Weights of a small GPT-style language model, trained from scratch on English Wikipedia: rotary positions.
Each number is 500 + 40 x the weight over its row's rms, rounded and kept within 0 to 999. Layers, rows and columns count from 0. Numbers have three digits each. The size before them is the row's rms in percent of the matrix's.

# up: layer 2 MLP up, 3072x768, rms 0.0196, rows 1244-1296, columns 0-127
# down: layer 2 MLP down (transposed), 3072x768, rms 0.00933, rows 1244-1295, columns 0-127
up1244 071:522543531538517538541516537420472493531496525583548423557539554415499524495519491479509483543498506442461501504435486481513496508393483497477548526580546499489498515495406415359443473482505514476504481554536454471493510492534501532506554463542497508431538572557523503596583530487470481492477475505516454464493511500529508519528487442504489471519484418547487498473456571574554515448524
down1244 078:468496542489425524486581493427465413480462491599557447520524511501481438512507525507477478543493511495512439549556509502523474476540533514527501516507460478512549523421487552545492452502483556476486590541459485558514511482481494505453569464462558526525514524587457535534471517472580478547525512469463472551485449512444535464513531511447503527534482480485498491520554459518489480477422
up1245 082:504432517427485505499438497497477508481573485489505469482427521434418548501500498505479480563499455524475441541512491501497558497451525541440515462496491509524527582487414482528481514554499516511486454538480418486529549506501509539504521474515560512579519486483479506551451418473510503568506452484554485489455483458451505504491571472474472516515511500479457473398462512564469497607493
down1245 092:430543455562461514427515537399614539441519493498517501564480502497527426550548564504466593492474541447555471441425495471510524480441510587532544475497500503476569455511426504514552488497502576466479515425543506566457439509536455539567522500504516472535451516421530513474452500449529461486493517498556551595519417446511422477522511493468499489478522453496548535479518537492492409513533
up1246 071:471463561408514508562467572464504508490446482506462457512496529508534471485478505485515522578494497521506497477558525462484497470540444543573486484531514518501470498512519560541521530445492485533471509486499511524428548395536490558501485493533491536486431452485504474446495481494468508487504510476443514524435461504509511474520450507583465448516525552487515501448510452496607497527483
down1246 077:481468508537535535531486475515527481499437494519590484476495494509551579551553596543538474447472521464492514530441478490532452524426504475527481467507443508465498490407528483470452489522492504529506480442418470478509460552432530567423515553460541490522494499482593560576484489510478528466516526500498472451453461512456542481514530525550504496529494470512480407542519502462480502491459
up1247 092:466457502537480552526497501535538478515546468488495495501519450457497534471501511493510501541574521485435486508487478503498504517523486532528454542540547503508488472567456428479569537492516446531441503486469488537513473524463473455560447555537418417480498529471517545595476466473477465540493494459508471489469538499520536512427542519594526447508499496442488468538498541460524550577518
down1247 120:558526575550493498515522504494524550482496541481487497466517474563528560518524471452511550515515478494467489433438460554466424520488496493473468489500526535535514502410490455508455454442486589443543576551539498566499527488519515465475528497519521507502476488516450479431492496500531584562490530522540400509509562517474511457584479510526505474515500466517502532492495520468571555531501
up1248 075:517556520491541471482568523464468508514520531488571472517504490532502545488404458565533504470528499541561501519482551475484474498520477471512537458392526497526519415484529538458516462505500574471569504545560474505475508525531506524447501513562437545509553480510484492505499536504532514523528516532430475487527520590477482511497424523514484484463547544430489500542563561538539532536516
down1248 090:413476503511463549472432525462526556526491504539515487541437487529461439463486536473487531530467500464562490448510515539521509490515524540496501512556449521450507489501489497507567615525515486473435465459499496504483527513432460567458492584497539455551527514487447503555566487498400489460492396511500462455462538455553501538564471510453543511514513523467496494525462524458501517528484
up1249 068:460498555478496548412455460485451511469442546459548407424438493398503526509507511441485501523453506529482473509528438547500496498415531462527488562602514507525463469473475465503500468508483515486539502524500494443571492600481505525497430440542516490632493533462495482509534515471530492479570473466551458500504474503553490517486448445441533428493451512520526485537494523423463536512525
down1249 075:523516476558457462427455439474555535453562515511417458589486464567499469417544530515521445513500523495497496517479447452488563508454523527472559519490515494513486488524514561555491451474494522472450431547511540548521514474495466471493519461478452559427476465599474538539443468522468515454517483503506512456528414456452465524480494491420581567453455487507530505512483485520461510473441
up1250 067:467534463510507513515510478593475495558467512468467480500445424558548536487427540543434496471537487480491529590503458530505520456534512485497460423542454515521491543504502502520554468521543481493535499483507477560483414484497509501492476475482464522542449480517503464492518490464494527469442551490482463541511530526450475543541561440526500509513473569527482500431558543584444527478474
down1250 075:476494488442400501523524545476531519512496473461478517593478575495474478438523472492528519497448510460612508434512549556515486482545475487519474564587545467525453420538457480522509464526465483453469484522477485465458532524531509462576500528446442496453513580499433478472513378446514556452515479588399511548489579522480540488504516492509466492438558440418556465415479454583539491528442
up1251 117:492512460420502508473513553557592509478492479493516509482529506568551534471567490512535524554485573460493556457466421490530414458479440476452459448539416495555531471545547531518451471437472414479428524514405469566531496477588512526438552486463527487443489512513454456551514468510534499430509525555489510513544471523494482510483524522558508525540538512484430464398413479553498506468442
down1251 140:496460541484502518497452501552523539477484529539491483501566482514551535602507512453502503514545391513507434495502502537531520531471564507516539509503550513491496527528549452540490435528501517495515563543485542533467543500460423500525534480435486510450502437468672567483475521502476476530455500462477372481538468452451484542482459531543487508451484487501472568527612492524420467496525
up1252 066:438487604541438573560503566456478515447545481485580469550402539459524539496481475564477498498471487484457493555503435475495417498500496460530505455455426487529483485467498515449527477494479504555522549563485483509489528456505526433498445529491499474467505551460489514489451570494466478542515494493547518498455460572588521428492431579524443500478475461550474479535496518569475527456506
down1252 073:510514517467512512555530484479540525537513433484556499521486507523444489462507504480524518487530490454500415472522478519526504572572508512564486564475449543510442553561486461520544425497547580510481507529464504467450450541480410528484582532504420534577509516412337456494498502451523498522530488535455514515456479457483474514490509488474474475491493483522451540518411551456520454478507
up1253 066:467539530518440561516503486534512485402498457535528532464442514472496511506504518431499509411500495504478579532498409500485465501461462443487565535511542513487559479498448566570478493529491512474581523503488514488549490587479497459533607557541420445480517439490500461470510519517519508477501610488520526510524513589499487501420485457549524525475520523564505469473528467598583446514506
down1253 072:450557451511492503474457600474431522509531471524515471496494475565526494525500487521424476516555516527571446525508546531491449475559457550485448515481528493491533527547541471480509532523504522481416490462531481559499475423469484488484504473487519554472491554479519481402439491458444509440445506497497477472535562450485522520497527504537413530484555467528510462497440520477524545484426
up1254 069:596468483527464523494471548491513501548458495483444541482487519457528498484561571434547472530522532524457591499464509526494523479402483462510455576606517511458501510530658486521454516472540543462537540547520526436510469454496505435496536536507554475502551550466490495493510473450467459441459445493508530588538457491592508522514540483542426457503501540497572498504513463471497488512530
down1254 080:584502477468581484523483458488440516476520486486533494450453464433542530563511496540526494428470451591529483487531530503565474484543464502546510442461509504476495575514476489553453459491442478478444570534497481536568506456566530408483533421458476488499493475538401481454405527552499585496624543446456515545481577471471505509529579486462470548516488526552532497513511406447445570549457
up1255 070:474492562535586493537455523482459515483523482481481531492508645510451440476459515504483525490516492439492563545414487570472479456446514520560545585510571518548465508492420436504572542521458508523482490511502554477493497548520510478530569506506482563429568491525502494552534502538486523492598542452527557481449460445495486528447563540489490486486542460419507498478508503421448491423531
down1255 081:520511475544484484396509415538447474504547506528424490463469487483545548565484518468480518496509574516492474496561563568491500465474501429431497473522454487414462561497468446513418430404516554506503524475517503516511548443484515506519455542500525470555551536557548483576483521558527525476533471451494438496471527539445491534498578506513485523501484488491488538524561563462563466540411
up1256 069:511431500437533521452470487357511513438524442538453491536461532476530530517476544485454464538548524432540457496563455474499514495511498433426486508524469497497505561506447520549583422463511477500455431511503468518518418569515501436535465539477490415489530559530513494496481445493453488521480518483521549497464541482566518569465531480427445560556524482517448527481501508489462461552541
down1256 079:518491485500499432531449384547501504485473499461515475492505525439474483470479554518475505476428485531519501398532505572576515489464481538559477494454562463494493473476575518501567538473487491456520589437575465519517487465439475448480503469493494516440479511404486486496534505485553522489510519522475452456451485546536466547474559469521503441503512449486535477494475515564422473457468
up1257 073:394428489509441577569462515543475513479536512446560507524443439577445518507478471567447480500545487466473503559529504546491585427546443484496499469411514525553520458541532458509474543554485493483514555485502502566510567501502515558522455428463537540532494508521515511421507512499510477473485493455516430474510536605500497507530412575534553478449505548464444485592607585524524414535431
down1257 085:550492442478544538557534512490535534508510480491483574540544500529547508493393490505488497561520556550505463459573480535516478517576517433469518510531513506437515492518505479459538455557495526557450469509504394521504476471515473448481544559457494440517459535418510450521556480467479570502496469574435545480420518449503505548490527453462478558492496570562526489525441568503467360442535
up1258 066:494448498585406601489506497520519506473547475536483534505515559546496581535436520482534494531458478503430429524500465401500552444428479463534608523549559433494495535541409429481422525546500544566484463470499473524458544512488515501509435475549500506455514436463527532519565464455528494486422522510434498477423523493503494494453572563512520468485513433413529514598522491539434451575485
down1258 075:486504496428547447521499505426401495497532485466452453510550547496492441504499546478478556464470511400505462527509541510501434598588555491506465479569518516509461526431532483541524501535438430488438541544518486511524454479527494535508514504457543525539511525532544452494480554564504524525435487463461578472606513438534524536527522546489470508515520549499474494465461486508457388488505
up1259 074:480461454473527511522545586513515493522482509398560510550533475474417517482488466521457521533494494497429475505463533463514469465517511491570586415472466519467462455524513503587504511468522491509442502528498519541467538535462537514506565413481466487478523533475493487560490570516465465528579538479547476497538493549458502410427443515504529534507510549593449475506501520571454469480471
down1259 094:564508574535501480488472506456485499468543530489522495517456482545484490480539584533507573508480519472541455512498480452489532545498558603509516512534501506541514512503510492516509448545530500455531526476483533478481550506524397480513549514457482493527523442410506558520504471483521488581474471517501428602469483475495496465489493492509447430544466564491487458528441539509527439457582
up1260 118:457455416509404411537603498461499514509432520541432399446498538471421524466541481454483439502515515495429518506520525500464455560563510523556552441544526503535540498486536506476476536433501545497542469491554516486581511463557536521445467569538486465503530481482507497463518430481540490486524489497509499475493460565491464543494491469521495516529545461480463445512406527525563545499480
down1260 142:495565542579573451520471494536575551479487466463466418530525467515537498550513522500450565489496500448500494459471488514511477474499550522502502564483507511482484494446513505536459455476470474436432528495458514544493461455459407514585527480480453492502476588516668522389543498472574491505513447518476420542444434425482553455440542442510541511454507477510465662521568533510471518462497
up1261 139:556473522571422507507523493537499492506557474467520460503448508536442498439480423500522444493505514469576562526469482411481454482497419451488514449515504500586515478510453483510539567442465524544594512494520491507496458462615491428436541501516492471496546591478507383421520523484630552434468550529539478465566554492559408591496496501459537470524484487508510492562461480463524514431504
down1261 162:508575520453540453482439543510464562459480428507524434550499466503503506512454582494552567504519465535481512480518458521515449519480566456508522457478427520452448488471487489561463462574550465478428543473457526466523585498427491511534535501469520448467490522533539526454475525546453460527456460498537515517514498440514556504466539481508450525464487531545456576561557483468471474531546
up1262 069:467513470533458469459520517423519498411520496510485517411507524521502480522548532516520477523544496491439554566509533546499556522431492464466382508508553441500530569462527498474562517558500453501550537452486572489504536456484487444549426525464480481493506581538561482467512441548555484452501418485500527451503496486593504521441470457456546498505522524524463523538497459499584438466518
down1262 080:558506531478561530477526477479546434498479524519497461515545507503496509536380481442487469541526515502442470519521398461481467504513507482454541542503559495454543498525530524472509516508487562468484474485461490553472501472484511508450513469474520506486532471579521568529467499499512543477479443568441546496466546462439467473528538536442481517518505454485502439531521527470472551503519
up1263 078:551498430605602553515486569485489469572472521423443518480530463508545591471519474468463501469562504474401481453536507562523528438532509499500533488470536422437475452511424470536519525435529463515491533557524429495458530462510515547493549484515536504465488550504471497451461509512557457500507498533502467539445544534536494479493424501482481472498565438599478469528488442440568556500464
down1263 091:544509532526499520545487451464497475500504516452573516481496547523527498595500533542496509506560540505534516513494469448464431584538528506539423471477520502605468536548525480511443451575491593500454488460447518504528566536450448430526513510424530439457487510483494536461449519573471500570486526479508531553520411498478470532546531411503509550509470512499493521539392498509548475505554
up1264 067:469421543509513462451461558511476484532482472538539576455449513468494531512496556553488526522567504500555483480546475456511586526498482506443584505511487445486556484523512524419551512547522494469451461498530491586522431442525515477491454496456530458533536519482507489551481457571460491551474524533554518464469642451467514508543423528506514509477573556495455515541499532515562436466518
down1264 072:492527543470523534527488510498457496409479532527479479434524543510463519544520527459551472537477491552440420475475452503513548531532466525553466475492531478556522507447503569454497454466516515572491523494501537519502517533508484486528487498557516529525575543473455551467444526434497496524466498458514467502505478528420485506501504443481452514569456535592566482544515486482464518480467
up1265 076:380466516560430551459541526483508509489510524451486426468479522520536454476408510478474519485490483547530495479471517544500474475515487497509544511550601525503467460507521360511432565532518525516532496477501500526550505588478502599504428492419485519559510573476460511453511494504432510497438446492464466471436446479445522526521520545506444517483479466458480472517538480501446546496490
down1265 088:561525466455528500498494527519461525588527536394478561533491550467486488536563504535549478532501564480514569485476497463467529511529476476446537535519475524533473517478474505536462460489468504445513503532469551517581461533600461429475493487485428492517445508562538441487501497473550494504562469580512488531554556504519478488492517474463521515528497504458452539514488572513524465518445
up1266 066:440491578571478548534470473478456472495564545483537565496513485506507476504466477508425493480443519484553438494533539461499547443472495476528478475423477484535504477502501499423444530525516512488470469486488496538537519526509483498447499506559559444509436550524579533570476462532510501512517452508561475474519481457466486477471505542577481493506543490514434515418505513448528401505483
down1266 075:523490492476552457517532513470543509532418447535615546418472534501506568482420452504478528571544515524476524481525512510490518461562464478485510502509509483472548502551496478489450491476469610496573504504492567466470515557583545505592537554528495455534456524509518508516488483454510465534518531545490547474412456491469496475566442424525572574429492446460497467505527598473482465506496
up1267 257:491527512542528504497508559499491430504534532519503519456479466467503500411472503490509426461489582497535531548489448498420489503526452487496508463507536493551499522557490465516510533499405421554563474480565503511500489496566608502471499512480533511494542519506469463506477479501566579540491509609508546499527505530519395523498519517497507523591529513516488396522463526466529530530392
down1267 125:496510533529493513510506459496484476531470473508503516488490487476493493497483469507472493495485527505489523551493491518429546499460512493530534493509543513522507556502491497505487524514471458510505511480506520475527490516492580540518493496502502503494530537503631530463482475511532554488493499541450542487515503503503441510517506483449520536530517507459519508521486525475522495495468
up1268 065:542417515467528578470452401550476513512494407458488525422475543519473459510505511511488479511461511441565486389474477508505462501525496507576504550570539521510499480442490408528484551455538464519536530575519530460451438576529499511504501540457471493424548492487509468501529502495465488533517499489399500447487543490547483486470468520493526515477496552596407501384500482555456482483541
down1268 079:472482462463436498411544574534492460521528478521495518506477505476579557463536553509545483490513502536492466511502497485543586471512497532527443409543524503463442497438495600545474445481485496518443527496480514468525531579522549479576499494418454531507510496490551454564454548512438532490476478477563458490449486526516563518526478434455429491524473492503541478494539524470549434450491
up1269 074:495374543437515483553508473505506485441543483562506470456535557442564480510496537524450486497464490581517507487567444542483500477504526436482535532532512571479433488472555554499543457461502564527479437429490517523528544512524515547472465461444541449564423506530492512459436497517416507498432495547500495507475433479498508516443518547597478519495436489566470508478504491505462481534510
down1269 087:457534473461486557504452528521533565454508428461526490537527506485462482528591491533530549499537484537475464477474565487519495502525394550576470490452510555557557452515555507532472554556443469467471531509505525504530453572516498584510523517538515457510469459441423498512478520517508452532516481488475532502470406532488466406516502470499568467542518492447492494540430527543552552490460
up1270 064:523529487487496456504496421540510505446502517442495487525517368496493520499454503464535500459491496529508501517484500476486538488473489472541511487496484477506455448515429521476509494441500600490512499590487472480423489473505512557483509501537476521377477533484517514484526467521452491477460482508491466462451493446510517507567480506460495425469490489506434503528453490542543487448483
down1270 071:480530521448480551511539538557457451438459508493495555526555572399521493568473489499512495454457520506476430467494507520500498455489487472476463537482498478525537512510516487536481490503472487561471575463501436477543471509454491453482557493484617523537474474473487426514457449510496564505488471528500504486542544486512514478488448463473450547512507562606474563494503477528554416467512
up1271 069:501582432493513516470543496523513498475469456491524528500524606526521446448457509516594514524488533554485567520426540444470468509546500558607523462529429553504467488484404486488528518490457524498470508548523495528562471527521508536446565507508516573477598532466484436487512583514420500525541490491573470463455448453606510494568483443541404509484530478470489522523453480510498534506501
down1271 077:503493543523575486391449527486467443535542456502485556487463519520498546537512509587520495584462502529489461554533527448490496577498468467515454455384557526404526558448374519552494502432468536460514528466413538471425546414472520486433466470499536548492600494516592530552452502544508478514585551520480511559488505465459524534550558489511532516492501453528486551577518492544493499526508
up1272 069:557514573489546521399499509509503520556560473513441542530549465531513526509467486545460492492558483488505576556480572569484533491507522504502490513451566508513486546494507445413520527502465467488468535466504478517504492466502486522526421398490527504462488519529468505498542509491450532483476561482521476462496464471446492530461545465493435582550512591454444482502460478548530551519471
down1272 080:560441520533476476539482482506427461495456594529420499460530524541510548597573424486528489541508479517527506579592567504509559485460514500466472425494495539516478485441529482529451474556499489511511462541509466465467565496540538486522450552501506459498513498521525510562512530579496453529520476512496477519554603530502528455491465497538536449516422512502508558488540505509539483548536
up1273 066:510552515522522466462483478466491490506496551538497455402513512500469494493509470522505482470526486447545498550483530478500498544582466547477575536507504438503523521488466456394537515494483475497450498503485509546534529416509493426506530434555547504612503512502508469546498493450521488489523547495505504424491450443585504523505554490547470512515562490492451496548455559550472493456530
down1273 076:503552559487497485525509583512438481461491454508526514509460404477459504494495472516550495541489423478426501509501508551507576507590505458538453536542501513524466502478541463560500532474517527460549530479529513505464551520528561494480484502517471523525527528538409546474473503538561447550550466486503409459491486555510523481575481507551527459486491466573505559464499481450564540438611
up1274 071:617553474461510506466527422488505515427544478572525525475443474474432509516420492461449492549459511505532488489535551579507552496573516548475487501561429504467481542504438494480509510477499481506450516466526546582471419469519493544476485547448572513612467501467492493527452513540591518461510473511537513429504501450499491426502530525533493456494527456429432503560480467514486504465507
down1274 080:550503510467483503519512531490496430504486452508496552514510474489475511466470645489538470570507474488448418494512513494498488507436470480474453529421535513548481495515431531502531475446443515434518531496495462481535555506531513481497450527507530553436440507570498564500475493443495431521483482540555511463502367613487563549565554415502553533475442497568461512508565503478537463534549
up1275 066:479484530479496454495464467476521493536545495569460571590427558564528540534571478606439505536464493559525465531523467508511472528524506555497556556555514561525516432507534433513513470532513490502512474544496508631513525459507486420510477463428486447463470547477483474508526495507459488489514532430464509460469481516433494516421528521487493520511476564454521509456523551483462553498488
down1275 073:561483483553494528534497564473462533476554507525515561454500503461486456457427519563516489469471520474483501533444540543548521508563573476440495500560492508448501516564497486402573512499551507529474536468514502547484514466488563485523529488473520480469480421407484521536573503482495478525495568531491441527473492514475538486596506570557529500490508442456553515444502511522564432475595
up1276 203:506516464543546502507503517480512393496498483490504529460522493468509486389490430503508461484510561494522534509450512494402495510503407483480522493487514498569477522575492499507546599464396435538584430484592467512501489503581613501465523480483523550494505507500509431536493482509507607483502509561512525497492525556486382505495517496491482514556484497503511419494466483508486502502416
down1276 146:495511494511513505509509489478514428527470494483533508472505484494494498480490455522480490479506540522494521529466504489397534511482457478511522475506534504543492542527511495495528543493458464524513471496531485481530476505522613528493485508531508528486526531515586471499498488514543580484520509543478561511512507512478407510519516479459519522539502502474489475505457509507514503506446
up1277 213:507491499530521527516475498470517389521469498491492503468513499462498448432490433494506475485516553495519544508445500516406482489496443494486511470516506486587493495560513505483531553484439448567556446473593466483493512505571626532440517513507503552527483486496495409503490495514514576511497497596492505499493498564490416518516503491479521523552508479492489406500490480518512507514430
down1277 146:497515503514509511518503476470487431521467483483536489468502475487494473487495453508488498484508537504499523550481510495402525504474464477519526466499534507547501540510502497505532535489483458513512481491537486494528476518528621522507484505517500511507536512523596476495496482516542589492508510536487544505502506524486415517525523484447529531535496505486490478504470496501522505521449
up1278 072:548515523494446416554536505458502500571463588497445547554525510462486550490492493531503541493484496530476514584528516516506527552482494575534570483533469542509522460530374605434463492524459585491483518502491478485449450468512524510509478471618531479436501508498531535542486476538481484487458497478605500466465462451509515481577506542515531483486459426543493511528526484495479479529475
down1278 083:428441513528546560512484456532503523482462500552486493528511518478500465583501542502473452560487460501520473500474509536479491554497490538555453497475511550503467512501573440547423541558524474476514527504493491580512490505457456480421567497503592440508448509477438444476478500495536531505512462546451442502551484543502483495554547539520482546522520530545429561514457470428515470475556
up1279 068:484383538497534475556557556458532499473482577486489564430486566497494488491532458577464535507577513513594491467548540506507481539466485574539520538519513523483550508496520571521517483499512509537485468521471507512508480499547500556487481474497531499508461527462497521522528529468563495477516506516502481541479507515495496445527420477440467549491527428506492493526524509492515460478501
down1279 082:492505539447555557465432514516517517469506477475457484453444528522519511493490523490504522467521446509454502421455486503472573454503492474532473515493502504499464507402496511573472492431568522440433517459598505429469578563477482486533478521546475484567461532529513467428549562542490517470461444466547479559476435537508453495511504490492470476515520496530448505489533460471523571451447
up1280 073:546460470468494547529477467477541501438484422400564508476514468412502437481440524526478510534557510577438535479446514499506577521494495544461512550491512480477463543493497530452545456441453577491497485520498456499517540491473513484514554485486493497566532552487509480507494529475503463471486436450481513590433513511452525473444556521469453470514506575458562538512506549483518538560499
down1280 084:526529577509466446421537472445487477412524540475511440504498432501502502458503534532504448494453500494561521520500491468474554448482522457463482503529499534496482497508513472497426482482509414404521540535540531551516534450452468468519501459498552485480475465552444533549500476499480563465494480559521505410455474477388425471566447499500498510482449536557458505564443500464462434502509
up1281 079:528536566484454424536466580444469491527543475542458498397564513567526482482508522455490507585499510543488494427467528486491473528436497546500468474506520542484459520499554543492557506553481492460530515481479497459520473405475469513419513499448513535497539547519494471475495537553496520560477531508505479564424565495472537533553537517503501575494458442450534489528457531407503612525490
down1281 085:502449526481509538485503417465486465483443476486469503532528460533456534477483482431509496501488504518492444518507557438435505472450490470498469494486459577491485465497423578518573555451528485510456511506511541502491476488516618559519442463547512417526488536574520564518541499480524502514508520431567517466511534555462497435504528568512478447544510492486491458562520438416467583531474
up1282 077:495491493513400481443524492544503489477451491481494527502508509497527391536465523513603537524513515469544450552519575508496438446499490450496459536540470475502463482487564449566384491513485533531532472547486445469515516483511512495496469563412515485499582571498529494464522509499444466526484454503496519413523477417454502526504486528438477426483491488484556526389463476518572504507524
down1282 090:484494424464542456434527422520458545491492416499496490526519488487630510491523443444554538442472517573574478493457470450538555560532500549493509446519545476500539508479481496559490483507452468455491488445530531538466551431480448452460524500500475547446533526517457522507480547557493601554483483569509546522451516530496479452478484458512505481464507517555527511561494502546438532481469
up1283 077:530471479506457536422536459358446497572418499536567546481523517529421466483586443490554519506541507497478501528453458499471505471531490509552509491513504467530506552515560440507429578541425518499463460572508557477544554545532510545519455518538471506492472430512460460518493463478499494484504506532526526472477414508563481476537465452459504457477491482408447506439453465507467449452473
down1283 098:496538513553500524445514545512547487484495459512449498498495557519529536573518471488555512551530510505483487485520516533484473539522469528433492454482489554439528529505484553525445439443511537466460486537446530514510519476464472475435539524483481504464435544515491539574543532509511524503509438492441483533502560433489481504537485491452545653513517523481480578519535576521497531529476
up1284 066:521524495498557505545559437496491478517387499530510460466524507480524503479513478503586531461487518541475507503490481554498536521474485514462497489466430495484545438510503538511585501487474509467473471442490535540517543445506496514466455574466480480467477432496519514514514466414489503522545512514496512534539537491543501481476584422465593535489510517500488492480429431539528461348508
down1284 074:507498535523543548452571593546503495489455501476513562463471478500503532572585570533489441503486437534553602532424528501484486572515470489555512541472460485516464432545469495525484567449517514472532447482463543500509472460501529492484505558496512534455525564545598552463509472467520487491515511481525434479566491524467503405514516557560517571533513501519492491433512469453527602535555
up1285 211:437498457477550472467599475507511514493530504514458539500513496521521431549507487504518279485462544459515535454550525500520515497487452502489588439439512503564491517543520478445570524496506547593507496481498447478481436503537501503468514550534495530476444529514467493504553571447466453502513518573473566560503480498470463387510545493515484486559472458463481472482535510506496506475533
down1285 153:522489492523486455514486491507490465482465521465522478490557533482536562473450494536494637438503449554560478559456542463475483449566540490500447503592453483444486500500488511547462495531488524440456503553488478474511520517477466458519425507466534487495500522521565509493464454573476508541466532482506558477502451455524566531458482530490540526470475504533496520519505477503539522541477
up1286 072:550527525471439512464453460490499459501548573524458461542523428459536495497547501501511474489505499587534482546520431439491615481554483530423525515465503459514535457486505539484581428506491518500484497532523481471458632492520520494452526499543565518560476533485507485600474532459478493556435481534489515478473477436503514485591520458497528499502475351503509525498462483470392565511481
down1286 087:453524512470475600413477541498492601478495418485522465559515458499501501486505438439443481564505507508476507453503512543477523479500476512559428528509466523476489557478479408592509552464527525490546471496513597542494524530491430498449532487554462522521529482573419515520506473495496509490525529463454470451456558525508428516518458474453538524467496471497544503487450509448553474559448
up1287 077:558448540474534479480460483531457500515520469471517511427464514466479468483449483505541507516471497446581446497550488545512507451532494441436534527483545552517444460462506475503435539456501396541460501493517468542485555474531464491552478449470531433517437454534531514558432491488464529478535480533499571456540489486481502488548520468509606485566512485547462508389482547422558561532506
down1287 096:523509456550450504473480513561500514491505515515497529473454507492553555516518508530454578522541546526471506487431477518511453521548466559503426404467506516479581424470478462448532517494482555477504540466485507480552509536462526487467414563535493445503498550550481443471522453502504469622511537484505546512505460605534466538519468492493514472419461455446612485534545553522468529467502
up1288 066:487452542494495452528503510538506502538539558462576450474518450499521420483490460478511518497490503530559496512538551578516513542520496555469441540474548468509489476466517535392517504499486508510562483519518517463460512518511487558413531498517490526529514430512527506470461531474450495523508485503517554527539564431467496508552443532495566556492533449574527483507469524484485616502512
down1288 075:448462519512520510389563528507425549489498488445441503487471527415510526472477506483469489506542472501476520454469490473496534489440427515491499497476491522467551470469469534530512558553563488469510452478542501476474545531444477467555517534527552506448461495585500515475495499462484515484503497545540500478523475508529423490505436560502475437554517555480481480449474438494474511481486
up1289 071:465474430499519527470448531497521495497512408462491492469417421548500490482508471538438519454559488513534497439485525500515522455528525507519519519484415528477499542463453559557502492443473456498465477528479497480511502540506519493537520550529493507502530482504497451508459496494480490490542556518443507480449542539547497539561453490490550501481461535489507495542526437498479493460507
down1289 084:504539473497457461475520556510529492498475527471450484522520539452454535415495504448487464503459486437475472487443468480468474524443477488519532488481497527467554473516507566416502511515566461466476469478538479521475496486545435550405528464503471554517466540452506486472562539485487499552442457477511457483555484489509485462530527508521461466520538427519505576486466470473501535548441
up1290 070:417497510490537352458550514535560508443483539541541488529559487530510556481501528541400535517440520509506532455518592565486525520527527494540491501421489512518473513533537517517529506550511545549498479507472503481503496589535500466396524574486449518488513466457531530510472453506556526464483454505444490565540562450442513415471455487571411535471491550444531542547509512430540390408502
down1290 080:505449558466541521472445493521580501469502567454508494419474541434423528563489477488506519416436535548518538544499536519481479486433494455514517448432503523439527507512460522423482551480524484589540462434595514426550520510468513519566468476567516450545455498527530503585523459469424508507436507526556500460507512563570518522510583548571463486503598489516529430568507493520452496478471
up1291 108:519465525507501537567488443465459449497554459538563474440507514488500487430464445574467544558512505558517508529564445510454550530427447428519482528497488496471528510467413469563515581463543404458462432522537460550432440404528489473574402466388468447511516465480481478496529480519550524512532454492441470456581500482509511500443505507465499501472499448467493456543553476475533523534479
down1291 132:471510434496518502512494588544495588486460513479482536529550524521454545566587482459519500551523496482547484445478530471484454504516598476489489525489451492516499504507559509471504489493544544525461537450410519484495498443462536494498573522468468524488501584432438563507437525539512491516455495484500481536436489530564487461451479454511490438514464476480497576491503529491464472501526
up1292 065:475524444523480511550493476418463492468434437427572448491471541534459543469543527468513494507490510462557514518420522533514509469418511532472577508474528450497463457543511452417502514561512494472541492463514464518491573533454519504469482534431481506456576575533458510534507494447539500499504393547503543474503446457506518455489480407489517594482539500458481507448474530513482464498538
down1292 074:524505588464568496537554496544443487592558553496455452524479495506482448557568564434503526455479462526511582433511407496485562511515459492530487514507493492540492565473477513591526458501494444471534502514575485532494453432537433426551451510522470460516488504526564584488509534549482513437531578495529508498516515531488453468457481490484482477474515501534505486517472538410491537479510
up1293 069:513476487506498490460494467503587474498508490454519531514576596518590539522471555506415526480533526547527511454516524532499446496443487531456402490558564527494567497443499460546465500574491466571474503480487524521545531543543490495477500504525415463546518497523523500464484478422504515471467529501471508577546485388515490507445533510533452534509487502518474542526448543542481547410536
down1293 076:530497460502554540480449492420508531532482464485539477523477466505472486450450498497496467498511498551520472577477530509437560561558405505534528472444502486486505504454476510492492518461542550499544457469499507538482478552439511487514497520470503454425470545423485552506480506481498503468432494519535495446462401594521562519490537436555576400571541416449538460539521503569530570518450
up1294 071:545549510502589471519452477494523477491491382512456472538458512477576512520462491482505484528439501519543531569462544494494456499532511449441461541488519522472476469506514408573484562546503389524499495611529470548501425444486478515492386565502512474412525504514522491532462539467449481496480428539541517484490435513509518524509564492501563462528518507490476524464481498541543569556507
down1294 081:480480533536505483512471497496477559516521456514536554515522489497484523506484412560465497499474488530451494463492485549521492476519535480512513503492519491476559518543462423479511479555437583483502542469434461503480568480537534429412468484451507515422507491436447546476497472533553548488503552502477510488541546420509485550455507477536430509468487471539509544475531546537538536515516
up1295 075:429454434440424481505418462449498498569463504516496458494411544529459428517519469505493491507431441537623474580545501481490448546551479465571538471520474489555507537451553489396476466533498491493531452490537569480538399519507473447590457530469438510535487452465504515494522480494478518532486460488563491472526504515456487530485506525508513518484570503489526491415557546593432438491500
down1295 089:502530437482495462473565541552547470452431516526407525522494509505534506536529535462493530461557521432478531496465503507518555547504542561495521556528424536371551421484552505526447496523447502551409503493512533535381564530523502490541519539518509510512505520460510468524452525443464437526542473516423544487526579555519459424549472483572527468426499534493504517503459476470512521436409
up1296 066:535488495519509450545532523474480529579419467431538569522510567516502546511511498520541467508501513379502506491466520473522437505436496474549558454556526543548460543527521436481431548548490506491439477517505471533488440525524496514475454569429468518577545508484468485512512522492547488460483515537458512401606450572442520518550536549439503484436542436493535530533458465511552516502484